From a checkpoint of a small transformer trained on Wikipedia.
Architecture: RMSNorm before each block, rotary positions, untied embeddings.
Each number is 500 + 25 x the weight over its row's rms, rounded and kept within 0 to 999. Layers, rows and columns count from 0. Numbers have three digits each. The size before them is the row's rms in percent of the matrix's.

# down: layer 10 MLP down (transposed), 640x160, rms 0.146, rows 36-49, columns 0-159
# gate: layer 10 MLP gate, 640x160, rms 0.15, rows 37-49, columns 0-159
# up: layer 10 MLP up, 640x160, rms 0.152, rows 37-49, columns 0-159
down36 099:528484506510517467517514492525514498532481470509491516500518508483486512466542517527479517507500504473528480512495525487485524487550511475531509520466503477524509466489441520486482489521534441451466508467496544514472524472531477479466483523519503529531467526494455481490479521533509471535489513531508518526471521484517518520491532505495546485455511477524500551491511496483529541535518514478530537511463545513569507479466499471509470502497528508468491473554497483490498525498472536
gate37 099:501487517507501504466554517502527506513467496480452504506536503484492498535498506479536481459504530480503503486495472512502462529535529478502542517506452489486505503516497537506517505501554478512470480471501543547503503499502460514534455509501491515527527565471491512475505481524536531466507536479523449505470545497535513470498475469506527486494510490468511500489518507488502529470520513481550455510548536485472499486500514486473524489510466559510552503501554450476501481512513493
up37 108:489522537484522498525497482514495522462508492523500526547471506486526488471489483523528508497505514517502507482493495481464529509480502492485519540510522496454484474527459472523484467536485535513482552498523490503502505546472444476493450520512483522483477491523500526550450540467496461530528525453494494490483508514510543520481570498473484522486495494483505527526471473509562476517484482493467497520501510502510497526529449481455489447503554493496526485518490508463530497466526508
down37 106:510478515459507469499547527546494510492495493500523493453488475515486488550505446463517525494492505499505535445469528484508495459502544509532546499453529467484505477483512528525491545540515442513483517500490521549518505458482496497487525495481504499505489521496535461485519500514536519488561498499513482534457529520494505475503514488510514525489495477555541501500532472490498459481479475499480510501502500492476486455559533465531508502479498484509502485489515454467454475485496501
gate38 103:494504516512485483497544468541459493437525511484487506478491506489503477472503485483481494493450487473486489517478510503499467472531512465478504566493515529481516504507550502487514495542524535539525480498477512517491472476535521475514499414513509465491548478533493487511494474500506502474510425432487520499503510515520479539493486495534538497466479482525498523469494508497481506499483476514529502469514444479498542496506523475504476504523525507492529524480476502485484503518451548
up38 105:521490514548500494498529495531518546510479482557485484473497506519525483539492518517512542475533450495489550535501483491481539505515497486511511555485480442507489481478477467502523548508466511459546520482493505475495474498507543506501498515528561519534484514519479474496521526512475498501496494507489456528492517526516511561471458516538485489512456509453511521486459499466476456516485522507514477480522479503566532517535514469490500525486510484481472484536508517518481491503495502
down38 105:517525479504473461512524460513495527462493463491524482491488489464543501508530518507501485482444478512470480478496497488489547483514519480492464491479482532467507518516499478493526527521509500473541492472508513551507469452483479497469499523524500483485544506553478499512501465483505495522524522495495528474486487486503505530514498469556553481485524512496485535555566503462521454530468527432516527478519532506521502484465468532512553493500509520474498493538496527505486488508496530
gate39 098:490533549507477526511496471555535474535523469479452488491502496483499489540496511503489447492475539539503486500510468512452530505533526548538489511453509474496519497510465477509521463483510449533508506523504478494520499504504490496509482534510529493490496509478507498463473568457512517490474487516542446491535518476478494509511494520510526553528495510470489516501509482516483471530484509544513549541505461493476544539459481521511512501493510524519501456503462533492487478502519488
up39 098:538534517458497539465523456508520511492497521544501533520546502547469523452514513513521484497474476504525479527488534521503519498515494531540460529481500517503550528525494473539463475515482480508480499482492483511510474516490485525528491460526465526497554518488470464497523506531495446490496511475509513475522519494483518531510520547499527494511504482472491546501504513451489501527505484523506553506505454542489554557499503527513464516525482514506493536485487508474535501533508473
down39 099:514501531503491487486518471492518515460450499506514499497470533539505477517465504492538587527538515504467534525456482504487516468508506440507494502516512535502459463501516469476455482474526486524506473482526487495469504501507485529471530552487474491522459490507481496461454479501518513502528550545514526529484487552504499524516511491478506487486496475472503482470505529524455482490519517525475473538516436490533479448535521517465510521517486496508506515478490506498509497485511489
gate40 099:494483492508557531517505480474523495502472505522520506544494488455502504483486471528492500512504527493477476474516472541522547506498543469520499480511465488502561500500536509464494479477484490482536477499509532515492459512466496528508495514526488452499496502489547503508496471481519516526540531524480500518499529481539529511530499499478470470528535521509540508450555524524528504526488489498490534502458495516457506527534497454535491488444498498506491521519507476499475448473478427
up40 091:495530491501551496502466435484523495415514483510541483462505493513458509495460490474522504521500517508484469505490505486502520483501526477501498498477509472503509534532486494507469513507464486550495520452513481529470476527534516497479454553498482482458497478552468510481440497533518483515460515496490526524507486544461506481494479521525480484499463489472505461489479525524508529512499515526517499531535515516480536541497500495544496512482501446529490504509494525472525546500532489
down40 090:518497497486452480501490513532492524512529505459485529481525528492523473519509520489528468494508488542483506508520506508472491520484462530462522515493520549514471484519501538493511477512525443511495520506462516495505486534524528492502508456471493478479477501484460462548526526487475486529470502461499532478523515468431501499474496520486536499445527524468501472490476478462479501483505486529472468454481495474473542520478488513430540497523545525470458512488508504479490516532476520
gate41 094:520530435450505459494506516486484512511497500537537485492502482501494488469470450537500477468509495484456490492512559508484512524543493525494534517468523473502517529506541537578527524482521509493522474507489525451511454495503500492487479511466567488526523490531472499492490513525469482490498470482491456502481521514538525478459486509508482518479515474475458500537548522472478474514487508522523491516452498520507495516535514499483454506489500527500502508474518538510500475532486523
up41 094:535494555491518481540494456545466481492458509478482494507497501520526500547505554515531496506472484531487517457503458530522472508488531499519498513477506512524485516490514498510501523482489517504496534512530489557496469526492487496505451435513468465473512485493487503526505493477523467485499523494510514512488482477507476538530496514514517470511474537473460497456453526507527503490501520469524514494554557508504510481516472524513494476489516529499501504504519453419558479492522519
down41 099:509494505477478533505496581525555511527497519486481471504512517479505506489507519470458474530485534530491517491480501513505499468479530510538435540463481444510461553518530486548494501529507510485483511491495514494499489475478486501461496520513465475508523513526476525553532508523519470483530538484535501521525543502515498500497486491504497525467527488497513468485518486532535487531454512479523522465513511542503502454526463486469499507479515494504505510473528510524510425483525507
gate42 103:482535487514490477495493463540553520524488465517500506461530497510461492515501492496468513486512439526498486511506508522512523538507530477485541509519461503525496516487494494486463503531488506474502501516466501484543530530448527502507538468503512496526535491523518516569508510506478544496513527473469460441501488481488467437527491511495475538472473494511485501480521507477521534514494463541527510503517522537474493433507502515496520518507548486501452491470525490485486501529467469
up42 104:516510514464465552485491518478516519495464518515521490490433471502513488481521516488509549515522472489530479490495500500519520502467493507469472493510553519451510476484513474518561530488500471506479497493483451499449468471511499546504492506505454514492461491476501504477444485486479486483477487547500476500449545492466465489520541506474517451512496489494543489519495532546497494473491536521499518507455473466517530475519501462491516505526561510522489506490465492476499500479503481
down42 103:480496490490482521544481478517512504474519564532509483512470468455549509513515487468504533527487447539500484519485516501473478501532505492529532512511518523492498490561496511550471500540502487493495490513516506492533538456548515512522518431500478500522489498504492530462517472528501450520467529503484509483531501501493519524478514477489504486471470527504495472518489501553504515514507487453511509490502534483513531497500502445458509537537518463541478496486483468495539446527508474
gate43 107:503488518465505525504489518519486540495444485431536513477460468502497496456492493450477497526502505473488478482517495493468527499478509506539452504523500519489509514497527486501516511465493504492486472503530488533497518456461465503482470525465539492496491534490463463467493483487511479506527511484516521503476524475526507500529526540511491529518506539513527542516523540456518503511465490488497536503515486529525517483442479505457455493538531514470508518534468458496472574516502490
up43 103:482470504480510506515460503520449527512462521525490479451519492517470483503484512471461539499467502488478515435476490507506529489490487526527487471504527497513537508537496507539487531501466497493527455425485458523493477526464488494533457517522474489505465510507480514489471512488487465522492535461508490473483519517530476505487489505498506503503507537497533588543485479477516523495475514522466484492518457533509510496466545554487468515479511501531496534538490521509508507503507499
down43 103:521459511500488511498478521482447543480497469448457506521488470495471503498490491508487438479534484492515490475491471495498519467513489519531461504486504474507512490494503495542554476509501531531499511446513497554509471459511450532456482533507512488495469487480479468469477519479539474490525495501519456496468503480540491492492511495492540516515481518558496527501545514484503495481485515440499492476479517506515506484473531537506502548520501452501461468485514523504446538501508501
gate44 094:514514478523493493536506487489501503476512536494484479500515518525489518503507531520504525492440523496499511517490461502506483496489504537499510479459514528488516541514477537488469522449497478487508514535516483494457508480485492492513486542503507461489491556513521499422478493533492507493529415427436460540508496467520464514498532493490467471516500459528502489536516484477488467503498476477490480507473533519483461508506517477520502513467522482485498485500474521472528481451476536
up44 107:470461533502488527511517509529487479469536491448446509554497547473516512517505512478543502508490520492524479465445498511523529508530507480491511501488486528472485516551486512534492480489472456456513461549518460494523476468534476547485507473483521486461487478486530502497504544488490487512508476493492494495503485482485516463502506502507519471452488468497562526510515534514503516544522501483482519508514492513452494476525477449496501499525505511564527518543513516525518472500525509
down44 105:500475542508487508497469484490459462538523475499481492481518483515482491533513501454514490539448485480532461503488504504548476468507518466476485485521505507515525482553451528541491507466473492473490514556517501487505519487492509492508499513496458463481520520516498514494490488516502523509529460506457513488478488533509509487503491541524480503470448493567527546498545518467535485520507508537492471527536487486513494540469483444522493465471521483504482465494526536473524514450499498
gate45 096:460532507536542506550489505518498526482485454554520510542501516529496526507475540480534491545486486502491498519513510530488506484494518520496524534509504466466484553470555468487477478501523470497495487510488515479471459542507510479478512498547499439532517526513520477493516509497495514463519449458500488493474513533506536489534475502478505495524522475500537495515504462479523467464474497488481418502497498494467522489498483483444527535506475497485524510461459501496478490489502507
up45 098:504504499483500498477538503521507490508509491478548431509475506472529498525528527544486500477499496462506502502517503509531526508492507495486508463487450506504470490508478486509524495502428542508521479462488508513521497461536462488496512517487482482492510525476515474525512514503486498461486499520541504513481510461500519473494483530511512497473494479484441461516501532523523452528519519459540495511500498488540546533483407474504512509505472574518476524518497535533526485530521516
down45 095:497490504493493517452491514513516515535478485496467461476531506500500502512471463458519520457500503473525508471515515462543487565482501492514513507488495512483488495489483475535492548504524497569484482477521467546481496455497486513504491459491503513503503478539498495494515486498514508476482531508476508469482494514549523514527492484490534550519437542523493467485496482527450511490511486511534550561555492515553491554518479477508506503506490485485467484521549508492494497502455493
gate46 096:518532532521497528471540515494509503453490521491508530472514487497463469478530480503487492506459523465496497545505455496459468482527453531494513471502494506483509496498468453454565488529488498526494489485511436506509508481502541555496487503513464471517523477507501435517513489508505520490510461559483511460499495505476499485513452499494504473502459548503511500518538541521528496547528517481471482493501539479467489511513514476493517534523476512528533549523487509504498498505497471
up46 101:498527453508462504520468504443526550531518500488538518557502494495506465502480524487500499540498457505486514453513487526492536468485500516517553462500485492500507474491502509500489521481514512459486466505466482546508501514490502469520512488513507503512476480453476506511462516479490550516548484492448478474559478509517435537526499488489526562532477516460509517482514457494503534521512489486457480501516523491468511530509521481510489504452516507517499487461502514476531510511507468
down46 101:500532493497493460487490516477477546452478455508488509513519554519457517507516484520504577509458507521510511468481467498505474537488487513508477452525481504500464487477499484553504518470516509573473524507506466492472524528541463523471482510483510517553507549464488514516484464533524469515533482534467501473461481461469502494497490482526512474488487553531509523509501493468501491525498496507511492528476494494475528495519512494490476477464484511528512491511491505480528496487474443
gate47 096:481486502486484513445496482496473534540481486503513484519517517470519524466491556493526485521555535536481475522542461502528468479538480532499525467466514520502500468497518481538503512499505489489526455465495531523492517483493516500474449510507511493517498519525460480492468530470507485525499472541475553481518459504488514491526499553482554522472437508515510535525541491503501529542457489509499522482498492508499472506556475491511500498522498482490499514510476458491503540503458533
up47 104:548502495499531529481501481482481514511534485526486491518568470509544517469508522516460487490519485520479537472501444476490473532540456525477540473491526546529538451496499512487501515479542509510504492523488522528503471445506479497505491506482508542514480494513432500493457532498517452522524486526481481490460509526496509471461542567496529510468492493506479513499493460505527525535510510499473466503453525511488513522481506473512501503520463512514466505494478487479503527478507491
down47 108:505472496467513482505517500488529529511490481486447520469489493501493510468491507534481495527467518489470475495494501512449518468490502484490503513490528493515472524556507502480501450460475445465476504489477531499515528473503505477497476536522499513515478524513425498507500493512530504499483492479429501515503523506498504494499526483458495478507428492493485467497548509505534506550506473515506480480514503528543566498513487478564488549476524499480474536517540537480489495495537524
gate48 102:487471500513508534496476509535467478499492515491470454539475544471496474474493520526504473536510500470514504534488533498460496519486519474503487529504512487463513559478523524491487557482509509535461515517511500530511479466514506511509496506453468478498512531448537454484540526532515468485511473454506470512506486513534493478526502476472535469501519471470485483453517534524474466485497516486481537512523526522478485490493519501524489453538505432508483481501539474464503499456508485
up48 109:509469531514488499485495510517473518492480445515497490569488482460527467492466508518521518528528483474482525447496555469476516492501514500489489489503500466443537541466545485523475456514546495479498460511490521544506532511514515538500477498510487518538524498527498491470454481510546482459487524511487483471545505460472514485485520552527478480469525473485492494485500478499501495524525499450476517529480524503486467468494518537481520500475493444519507487491512483511480531482475499
down48 106:491466543484492460551488525486535488529452486475505488497471477460480455502498497510486500483468488478491528480508505501506508529475493467458517511544465512492536495507558453540524539532509438498521503429496516446487479513493477491551467518519484499495501525497494484483505495530487490526495500519473493487526497481579540490491495488507530481510522487479523530512459552542480539507500472512497502465497510487502517493516528548501526511495514472481496489489520527488467513514504471
gate49 099:472529522503515501494562515501486461480500478531508465461504495486491481484513480441494487453493500500487546518491456516547483484503517554528444471518492515503504550517482514485537508494498465486471489499445524517508468512484525496511462495529515510481529528483510510479489558497486532499476494476537575509502481497538478522505481496508474477499503488510529497503510499456458470471511470568509528519513500508527482510457488496503480521517457512532539504546523478500495506502479474
up49 100:501540532479538504499490493527511452500495515479465501494506501511526486525496482480497509534510545496490513512513460510540501503481529549511473522473498488543486480543500523542485486527494461530507496532519520494458529495492505554512471501472494474497483513461480470500558507531545508503507537492523548497460502531472444494517481470506473540514506518469480471493521488496509494479446510467480490538470467473458565498492529499522490518520507500424500479481505511503480502522526520
down49 102:531466478546505522522472491501509521519482503497477525533454507502498465537475489503454518500554491501528483482498520499501519508511546471495507491469467474475492466505509484508484536545486436525532472497530492467515481506524475525470505568532505496493507489492474454555534488484509502490537489495515428533548492497511515453487482555499504525480518483497504499489476478499483521495469542459470486533484529503474504528499494513499524511461484516507505485460461529483498549496496511